From a checkpoint of a small transformer trained on Wikipedia.
Size: 15 layers, width 320, 10 heads of 32, 21.2M parameters.
Architecture: LayerNorm after each residual sum, biases, tied embeddings.
Training: a variant of SOAP for these matrices, 907M tokens, 6919 steps.
Each number is 500 + 40 x the weight over its row's rms, rounded and kept within 0 to 999. Layers, rows and columns count from 0. Numbers have three digits each. The size before them is the row's rms in percent of the matrix's.

# layer 7 MLP down (transposed), 1280x320, rms 0.0545, rows 928-1005, columns 40-79
093:518511510459503470520472520506543495381569494479456559468472552548448495568467589585502556539486490467508500523428495466
104:480486504450525432517543600509460526486541560441465508527512496472530491474469568528478513523445481564479584483552528486
108:445479515503542508462495505513531499498522524530522510559415573543533486518481489557496471466541537496445483453514499511
096:501492475429531519509530456521444524506560488469451552526470500517483453459558567512485446540573588576476491477554573474
101:536520489506444516505492505527482502506515500493562474529461527494483510462525493500430491519540455519522494588510375414
093:475470586488503522546473484502524501470442483550561484429464508479471476519529458457469471465471457533488565529578477507
097:500520535518419550492519569541560541505495498467520453565507501469545507466498539507495555487511436513514483550481528591
102:488547465440451513529504507454523538472529552438499547448485450563496454545603530541494443464545545500495553489469554502
103:440485536567498447439513487512512494492501510448458502608493465406467566477487505476523538531472528493488533497583504506
099:511451497538498510620485476507441480546457495585517462543479538490495486482499526538486521496560537493489506528484437519
097:558505459518486479541487439461535519540401575477477507431514532469509502473441429499563516508549474493620508525475534427
097:485475501485551461387511521492477575540591511506464453505508480525504480490511483541490525451513473503522494441407521484
103:507509467463581472429488507504539520577586462457518505557460534525510440503525448532482449499483495503431485518497540510
098:458447463572531512438522516495574442514517501480480505502487460574570525564488438524455481486421479491509514469549450520
102:545521504485536466575483441504545474459505511409462447526437496561541500515506421544536476502472569517507554501517534472
098:492477550445535504503470453525453515497556441519500494512532510553459484445527506566456501566438506480525533480434523450
104:518436513521511576534463481496486463575499472495485555474527428418515494541477498568542486429487454522490528532548504427
106:534459468534531534487513463601495532512505461515487531517477470449530485444477496510476463541482506521511496500469525453
095:542423511535516466501507503556474532445528601483492459482607486515455423539527485573519523493496447450503379556525480517
107:520553498531534500431607486553583525492518561542489475494538478472487470547504546464511548513545537500483496530520464502
105:557458495546481513535479543463455487531481522424549435502521537571485462514484525484499515514522523430495554522521478561
096:599481537453576532505546481514560449528513483503583545443516558473460574551581451492558454506476465493460562517494468477
098:442466522549461474532482517481554533498476512517533451473532578563491548407498457467474501527438551530408488481532493640
088:452518515604589505529478561450479494542460482481538500534571435500445487483529510488589546478576485473458549475473521539
115:527525505510572533526492442429468536531545465510441392540501562427394556457489481533533531535453401548488532559457467487
097:554436449441518455460459476466504514488485523499488513426515462491537378543509397431472509504480522453474465511450479434
096:471493489488500492525494444501524469584504463476449457563500502585452520491483486521473531503544456435476523501423515481
100:438524525532565444561531545450561491648530459472494455496497540461479498461499544479503541515499524499429548488456518521
102:523569547451539550461469481453549528552392454487528519546465484511442453500470510504498523538562430475437462496421542550
105:510534465462535575479477498520506428473469435523548518427581488469537425534437491443561609533481524481497519559500493521
092:598531476520521476517481613482531474478470520554535609524484498490447521478515576480512498484435510456515432424492531501
094:509549470530561496532532503510517441576554443564498463567527518448554586514429539519444453461589474560491439458487489481
094:483525491500480468518507473532537545466491509449460536538504493423539527539460470507490520542494477541541590464511469501
102:448545556502503573468591497496404517489504505486477525449522524466482531546544490525510531424488525434433476468549562612
099:531479435477522426494469495497482416500529475533550552503465603529460468471474540561410477493528462415489509498507419451
089:532435532530465420497523527532538518471509457507492457575542543497515536482472562538511535488530486519484553534510518567
106:508537496502561416551499477487515444546527531566389458516527494420507510543487512480501506424579530577494498469555525514
094:504563498507533528484482483453487470452492585577549445492468449490444453467520585538460487490513538516478495565582439535
096:476485561444461444427530451503481505540540478599455480449531539473517436493463490525477515498475561407539565526539568501
094:560519457501529510471512476480451512469495497449581510488507445540462545468531461437553557453522482484456453447426516451
090:494482486537481511476476457461500456573432475474542472500418489528513498553503498467474553502517482482450490477479480560
096:544493496493546514459529460522540511480457466469494507505470532486580482534583473519508543477499580434504472530484500540
098:564573514459529523527504436463493452544521501507518515528497481495476474505498501565488461457560501580493485493541510512
097:561507520501441503569460506496580507451460521399491507447553552573453526534469485500507483495430495526513420451459514537
094:596485540513449497483543522498506537450505547393485505506467534476426586443500500533571479383587487447520492502537523522
101:399496460413505540461553430507493510448456511453472525543505492454511515547465497420512530460448533521495531536483421457
098:512502534482449539449523515453445512568483515493441527534465520470518455494477545459578497512510389502537550478495466422
098:494623502478396491475492480447502480464443501488454534597531567534539488509485464433530599537488528484468528504520504498
098:541484477447520480483448485509480447477511540530542469503517478507543511475512498570523472514538503543448467519520487509
095:535579537486514430473546582533475492419513554478510520434484519570554568484494455498541487530471501503476518528493471494
103:528544526463459534540491481438398531515437420454547434476458474522509524488559467580478536502471566422493511567506516533
099:484490555465439534495489530484490408497545543490480460467461547479505582502546490450521484533518518486515576417498458535
097:434489573519468459519481508495516514539528516486538478545471500491557524557403532521495491513516537491584435387592501475
094:539468524518487595521433499492440478434523496428468526544457507566537509467499506458553451506452463478493471523512561490
107:513525460506497432509536510503540518545495544530521486512439441488529505513477419475517564498465544416457463540533538466
100:488494430572472502541432500527525493473487492455533560525430477501551456534513546492501565424456467513532514540421523486
096:498460502460492543616498486474497577555513445521541488545471505438518585528477504434457524434531541494471539544521479498
109:492454532445539490518523503524553520470470485486435503527444483456508473502527496516510506554442484459444468527574471517
097:500514538538562528488495492473473419490464487496583446510511540572465500512514474466539429501532517485493374465515507525
096:427469468465452506473452563494574512499529484451533503478506509502488466501461477452451467556532444528490485456538483469
100:474517542505515443483362511447507505554508490467489498538532539511436477474505455485465506498506481552491498438499588521
097:516493525552545546510531514540456495515507522581584473501505486539521428472560453541480465515490505469548553472539490520
102:513411567526470472529415535542500497476469486478504434495512520499528545480520595521447490420488504506528544487464508489
105:537526407470452499520476476510507522536524462466412506553528529499445507494514459497473492502447467500515534491459502513
110:491466492488570498481569547581598467424487512521534526529562583437478445488508427535476502454451535513536562467530454542
094:518490521485474542550435525519516509480522483525539543371500404493489461583550545535458469429422554520521537500458574540
100:479439491461615549519389443495513527517506510450494535536436496523531467511477471526522524541469531530534440529520549526
095:474505553525520474375539540494521489525525510562510453450477509528502539534499492487518513446468560573494507468507533494
097:478461484533433483524514547524526547475425497525562508481476414472463491503453558535489478529496563443459475511545533517
101:444468400461516435526502493482514461444512445453523434462470510483553570421538536488492442480490496566486481507489392425
100:451527545562511537501518477517501499503472495567480572513516511530539537540548489554488480458490499461499544527566464540
105:457477526484522492498487453490465507510527471505533471502456488519499491564458504513500472458554528533469502478391427507
105:506462405478514484467548491517549517458575567487555533533493420549499434493478511511453538521552480524544489491492523554
096:484562568522481493538485497525486437479461496546417521518550499462481464491545452501462437510419433454535521521451502538
094:493486505495444561487461497494521500549578478507487517444483495588477477517559530507489541527526479446488425483461523497
103:487462457514558530527521510440509483532508553443515527499493507522479534568517499486545477504454512518516517489475545525
099:422458454529526493473586507439474565455493495491510462532494557543414459538477501486581453502474437548490561518528531526
091:477530515444506503448554598493544500550494450413527514531506505518531505517561475480592474398532483494508502510496571476
# layer 7 MLP up, 1280x320, rms 0.0584, rows 929-1006, columns 40-79
101:506473479498524507569467486523493549459494466557505476459520547529512508473512518468474501462486511448504545498528497473
094:579560509545466548509575510455472484504499535537444549460520438501434467518534559515419572450454505539512517492516539490
097:514563438485488563518462472477509504506534488533482479486482489492523411465570522513430459483518566536491515453571483565
098:513524513428492568551558503527476520456477427465538455484505566500458507473555468502518489474450475600512455451500571502
086:481544522492515502464528476465507515482535406502535576477458573510586468601537550550493489437477497557532454481495543427
098:534545562438485483569474500540524472491467597478475520562468439471508499461437492540458542538472526546463580511510486558
098:537452477495540526522454435499481544510507491533444460567469514479533513472473487555523520487543495467535477520505496495
106:489536523457532471548521499538540539520466451501501523451491508502544478418469419570474445525505558511490520543430511508
091:464524503452545459525499495511478535479432483548482551545494456566509533492534538516477493424492503491507498461522494480
096:465443448521547531506524530492459499449497497560524544485510490518453527559479566537481507557438543478549509490507477497
092:506476473521463441551476444487506455514513491504472482407485482476535469491598484559511464530465534442498458519509432525
100:533545566494498519514528557571474506467508403499518473430555519537499548526497440431481492534482418511468489506523462493
095:507497527526500465481576517509496538487492469578551493520547524512512474486564559501512535490531507504487555477510455511
103:467514495480465486420490478506498556481492523528498436458534496511497467469482528513540492608506542583487537540503456513
093:546491472473533518524480492473532538486505510492604512524491516520485512521439474541515513470552532516516502525556495458
102:458563515482469486488506427490449466483507530472506499542437556498593513490517513555536471541550491520462555499458480511
106:436513480494490454454469455522451475514392434457526473431481416511530548411469526593511506490517575468545425457495497407
092:414569503475517530466510506493481446456544445471536509494510445629562533502527529481478510484474498537523476461565455509
106:446437512489507512474487459541525528398501495541587463555507434506447501450493544520496472440552441472532516543463568528
092:484529469529493428486481515467438517500508533411434509494499483480451546517502444503490476479425501500529496459515464552
116:361482497525449507466459467529500487427478477529557534495516521503491587527500525444498449546433509532554492502545518508
096:528512509504608479477450505488518504481492500520512504510479452475541523540521479564457484478532556564444536525464542523
092:502536532539470479476501457522521509491501514576452469507499528540505490494515465471531449498508526513524509515533475403
118:486513480525522466533449513478470527510467487558469439502475602543492494474484474528435561534466542510534526452510528519
101:409501566521509493569513525469527530481516561509482563516506511553543488505474519579581472502506480554495483523487536405
099:534558530517480417469508480465448567528533546574499581468571508441595427462485561473474464492435556474457523483570472442
094:537554499491546440498509449522489484487528482580477579483519533527468438497542528516496550537433510522537462492486465511
092:507544437442539444480431513482500562582524412482414513440464529513488433471506433462529508519459492458524516564517478524
113:566432496548513551525527509477540515493467516559540530491574516466487458440533504496489470459513515447503528517558548506
090:457458512423490475500579546520491501519481433507507499426509540516502511501450526564420520503518420518523521515458468515
095:490513446527494510545500481528576503578506543532533462448492497528522500491511532557514490392532501568475509505457484492
104:497514502492493478478502498488536450484487407571451447546555476492489466493548507451522492489491500483475482481497518530
114:432514454502506444479499532521435526427499510528537567541481468535531483430500511420464490605436535497543529525507477547
095:558426522483492470499537552508510511517436576593475515443452550602433532439514447464487468447518552432474492488565514465
090:487530518450418518531448512496507532517520472501497495538542507494491503459538419493477445428614516450563440487522476495
121:453458533486485525472512514453582508494491585503431492517470517533499479552497491516535549512534516585474528520509518436
095:432536550508498473463477599539466534491545498537529620459532535494499546464478484535461479490481404490559498454549529460
098:468530453466577508451517502550469465507513479568432540550504476512507559485491542466524442517478503534426544492528453539
097:477548505606423484521439538470493562522556544510520564552509516524527512447508517481541568493550526522456535455469422514
093:408465458503467508523515528468453523480536595432497533453424484470484521492450531516466494446521502472496484534532496492
105:519553438472575497480472598512455483494554527419475531534486439506529504395482553494504488530471428523515400520518570510
101:528478501502477515498506542508416454515496517513583524528493534545516518489535518429453500484439489518485469543509463574
100:474449539499478446458588551501494482499497545484550486460469564403512511470449507434447551463473463570575585480544454494
093:589540510471453486503532490517458578530550466535569546521526479368515541455466495379481499496544549545527546516406551493
098:490506513481514492459485441452449497520541479496487453478418500532529548488501528506420488457489434516491448441517498479
095:469449500543553523517470514527483498502461457489497508474510497550534520487515475442502500508551569489504544506462513534
095:428550522493478507526458416534462485513487423562448525550542436507454453467566521518480525471544454485467499566524496505
102:478517525450537412564419509486487510435499591531481493451490491443553522460538504445528499484475557590540441603533547502
097:543460548505481563503474537471528525549552499393586535517476461480447487449491520524458494506557498508465463423558520453
108:488543500489587526547545521509443527423496505497546521493475500603527553550501484505498434455537524539477496486459546484
093:452531514478518505523459527520450526549507527553463509524482501504479493420504594545490441514514461512544558553433491354
098:498441460506498446499490499405514486469475445431480457529477588545483457404531465454462380476484568502469487486562530482
105:460504447483466453498557488500504503545525514558495483557507436482546518438478512526432508545470587559467573515483467454
099:504554506489466499547508451426488523485468498498449440467487528480529538489467528516458502551461484538448507503494493495
101:423496458514454470544520524485556462511521499472464469566490486487498559498452470530499461485472511457564487488542482518
091:468488458408450436606479549484458498484498507499443502457503505518581523493498479455548527494508578470466555488504505522
107:555528440511519457462483497505499511471507499461413485421523520533495518523510514512454484486453459418558477500502495497
100:475566465547490553488522527548429456435454420367531475491504452497494499530500520458430478457488536512495471539429506354
091:502507475414488535491491491507514499510547508460472596504497465494520404472459470473517604477450503510506513531494510448
099:503544518518445468492546431440511501536436533520502481520469481472519549545531535452431488476553483390498480415519485540
092:471528501559415508495492511522505465505553446507507541525551568525469590498503555409524506516503542450487465557468504428
114:461439499541521521474513484500502515551487535572482509498525513457511522544497471431539469469507545453489489471493470459
104:478526489442447476424536557527498516514516508517462443470439416449498457513442464522427484533458541496501466460506477556
105:632512427492507509549490493477518512517496495545436466454543451516526547484518494506527468517547523490571473470466495413
094:446545458525506507545459457504487409500489514463437479550473386513501494562486513489490515472504507482505524460493559583
102:549515528498534563522526534541487507474531485461540446495570516389471505518539514531480524525537496484475606580486464513
089:481475487520503495510570494518467510449548455555536495516516464581502500554495550584432480496529550424541519477513524463
099:524491489508547499520480530465480525510518440517483579478512467494541516536533510460504533467454509515455456425480531462
097:446446544542471510476458521514506546463449515468485595451463470450469487424488484466509505530539447452529515491442458462
102:500512456415401532541547593531570549505477441531490425472500525549448545498461465493459487506472561481503433431443523479
111:463441524510539513528514568576498544567548573486446491551576534587564489489551527581481467470514457542453488535483531533
098:414501519527551479487491530465497508498506517521505416554468499472499448504452555529507510502491559493507545519454467500
101:493504469436504497460507419509550535446554563499471487536497505477533480502566466529431496470559476471456496505468479526
088:480525531497535476497446547518522525531606550479439421509427502457447462464533492505541578487482504506466467516469515502
103:429534530496488519464508486527474596500509475452517491485555479484440499474468525479490543567456468437514505520447528558
097:509440490525532517441470500506446503510541504490496500499557497511537485405532488488495536512475512505536409573524522501
095:527518514543500530515425478517480466539494452513544458558456547481506471485518463500558480497472460446563537550499546520
096:434463437510506504439436403516540406499543481551471478469558520552503453510500503506572481462541507535458513470550424516